Part of a small language model's weights.
Size: 15 layers, width 64, 2 heads of 32 (1 for keys and values), vocabulary 1806.
Architecture: rotary positions, untied embeddings, normalized queries and keys, capped logits.
Each number is 128 + 32 x the weight over its row's rms, rounded and kept within 0 to 255. Layers, rows and columns count from 0. Numbers have three digits each. The size before them is the row's rms in percent of the matrix's.

# layer 3 MLP up, 256x64, rms 0.397, rows 122-136, columns 0-63
109:107166114115141091118119138062088105171163071131193123206103140123077173136174171134171140123198100111133106089074126156129118131111136094115142128138098119187109098179136132165154152138166108
094:112099084104138116099093080157103094132091210197105115146138104080169104080159155108160138148074148106072115140126072098129119145097142123151091114163108151172132126089064117064118111116149128
115:123203121145153138089180144150126152135045132135080160133064082072084118154148196129116150140145132110145168117195113149134155129132114135104119116062094193118130124103102132157176157120135141
101:094195095131114131113098149170119126139123070089079164103150130162166091167150153168181170078136100085092095132147159103160121185094140121141084140129139143155179165133161083117098139168117065
091:124118136122213111101140066129108147176146140151165152091131117104129039113143154134157147140168084098148158145159145113105139159122188111107054133129146171072093153147177142115111074115132175
101:117121212092222159139156112135139176112150073145151164131133116116122079117127210130104094175139112113103154154113122135142134104155081100087126183127177172094104123130156182125130122170145123
109:140105105134106186125164132128095129051188122161129135115107147125059162125167140154084142112173098144110099126142129136114092101083083137134155077104046143126175147132159075143114203121160140
088:115130157140114144118114130154111151135147114130099137122076099126120108185159105125141107090102147144089133114096054117143053106135099126081115132107101024055088148150115182106135195082106139
096:116113172135123064173165089175149111103158175101166113144124167126101184105144123164159156127115187117143160126119079097126140181133150098119143108146085193112135084130093113197077177097093120
099:119098145136090170110124190149131029120149165122086118144118123087148170143113141131142154167103101134139138156152184143156132219119090163179186107183142100069127112102139116155120140104142103
104:110116129160107182097168157112126219149085094175134105097133078102112150117115148099142123204125178201142159160144134117134153131130167125071101114080137144133145089172113165072106147100154138
094:180143212146179119174130103134076093137149094139123108185142104139101144185135123082196140163140119129151133167107107131110156124103153185126142142118081127130163193088144131191077156146149108
092:136093130150086119118131187129130162120152085093143127147083096172079131111167122118069163130120165136168065140164074142144156171142041076116097182116080153104137143124145127099127176134159166
107:126137157085154125200138080115099183168144077113095174075101108173174112186086129114130106166136131089148141195112059151058133176144128119132126112131155128120139078154130109119120092154142122
090:122173130097125092120089141179198076161140110162126137141138148122141134105116150150097140175082135129052093142164137131126128094125101163112150063174071101162170119118093168206133180157120145
# layer 3 MLP down (transposed), 256x64, rms 0.269, rows 122-135, columns 0-63
113:146093115133163089164150151152163144119094170051128100157162158134116164140089080142100106105126173111084138181187158157149091117135077129161110180140131125163173112090086161138184120074096146
099:074103157089136127106088150135123152130079115156143145144057158146140115181112082126134147131152091186135104084112189121143084129142079070175103147096141112153106112145133217156108183165128117
112:093125124091061113149104092111127086137160099124124094113166154146142143104098046139127140128103181122139105149090166078114091082116141101188108166214146104123136169164163108099092081111129092
096:155080107115169138101182129121133133077124106196155098131137084097146183099120131079107075105097145152106195138104102157110149096183096149078110157143129093109079175141084084110147161108152165
086:212119144165106121098123109159122159143089120139125127181117167156123164095153097138102168123119127167088077147112157207105113099110118170147171125111049112120118093180112166144105127206119114
100:100178114117096160144111142149099092098091200206071132123157148073134169144069145132145163179100170129104140088186163122102123159113123176119154109176115110196094123112110105143121122104126106
113:138126085162177118115139189173151126148157117130113146128132076155160103100157161112159163142106157124133121185121146126097087143113161098125098169144200142094041090107089160123180080178084139
089:168146110090178109143119125159072103144117184158092132100127051110117166084139152134118164157161096121150148125173155127082160119115173167116160157109178173141100128082100053078119149111164161
100:114104128152125054055107125076141149181156167108090107181116101086126136102086144169124115172138107117183095205117114158109162123139112133140079116167133097097112122164090143170170128114165170
103:076128163172110129091095089127179117139149175195072117139132091106140109176114077088144164077122100161137116067111114137095168161090130148120134111137115172076083192102120088169117123138149150
099:145134116133160131107116099134084097073194119076119153116071096153173139096126071117121157119126080096120158075105159135112160131131114111134193112130087100151150142052168131138155129078090053
088:110118108127076135121162092169159124157114119252132117128113079157166105181135176169102108109091135137116113137118086119123099084182150131108130194112111138127053140141122135082121150101088132
088:120181158151114172162083111193114116134080146098129160083186127122119145166154148109189131184115102133109194117066167142094123116105136107156130084174099100114091113143146085171110091110087093
106:154069148153115071125106129121093110143114181152089115148109079122136127131149119172125133061176156113112123116091117125116190118223103199109119178113178118130128157065146124145134160125089090
# layer 3 MLP gate, 256x64, rms 0.452, rows 123-136, columns 0-63
101:161107111127127107126156096157147078062185100070115127183159128125143226162125105187148110114136107092136125123140101068182115099095119176119101114128114155088126137168144089156124122070123159
096:110091133095136155199081150091127152106163151083152126172124162127155114133150137184177071086124145093111171117125172108190115132126121141098142119123183116041100161077160116128107082139121167
087:110125210136183105155106114130121110107150146141162023128069176135090144108140097119077100118084093135102109154111115090099158130088141123096127150103138146103141173180107095105135169088078114
102:154110074202143092152085134126120111122113119138089161190128112101119128095129174120133167109161054130150082097085120149088157162101115143098188124169146130101132112116127087174083210098146126
109:132090173111134148127120130070140154194164125094153091124103104102090085079197135131124066144189144167124164115086139123115130117034092142137098141107121185105152155168180105128125133128110144
118:122130091083140118160161151139133136163084152153130154144076132164107140031182121127146130142114181131141139182151165095209135111136142083108139179119100128142060124070161121117128088174151124
095:149101112165116174134111161074144156127143068065131149140145174130173113140096132144123160060102162086110134096116166145143150122124114117141137130199102035149142115117158149143133171156042134
093:107203094126181103184158139143127118087144132195141119086126127165111119128119117100198038103140112125103136155115144124099130108077158168119176175107120156108169123088154064135159097122124104
094:127125109114173135123096096116129120140156154152101107145213126124152132141074116073110141114074144133127213098162148093144093156147142122133091090155165159103181179073081068093158107122153097
101:110096140101173148154087098155116062109140117179095130136133115156122120085121118134167137125106116159111138157116148152076100194153133088121102138134114144153079080108042124132173153229085140
094:145105153151127118155113151095083096112129061170109110171120143160131155175149098144120192240072131144107139160111163117129173107152120157105139178122069105113175121062133123120119118140106102
095:146085090128077156138148102130123173104174121094111113125096114164110150063139187148100081130145217143083072096092116123131128090143122103130111081145152099129113173129143085075081140080088112
109:110155115109102137120106098156171110057176173153196100120125191095074137064175158115099134172089126145149187164090125108152140182109136088118132078092122131152140099103122106126120175149109158
098:161105133092115098154066100136129155134184147147114130159139078111124116157085082112154170148123165155121150200107133154168079178148091107117087166074132141114133092106108176085145127182085190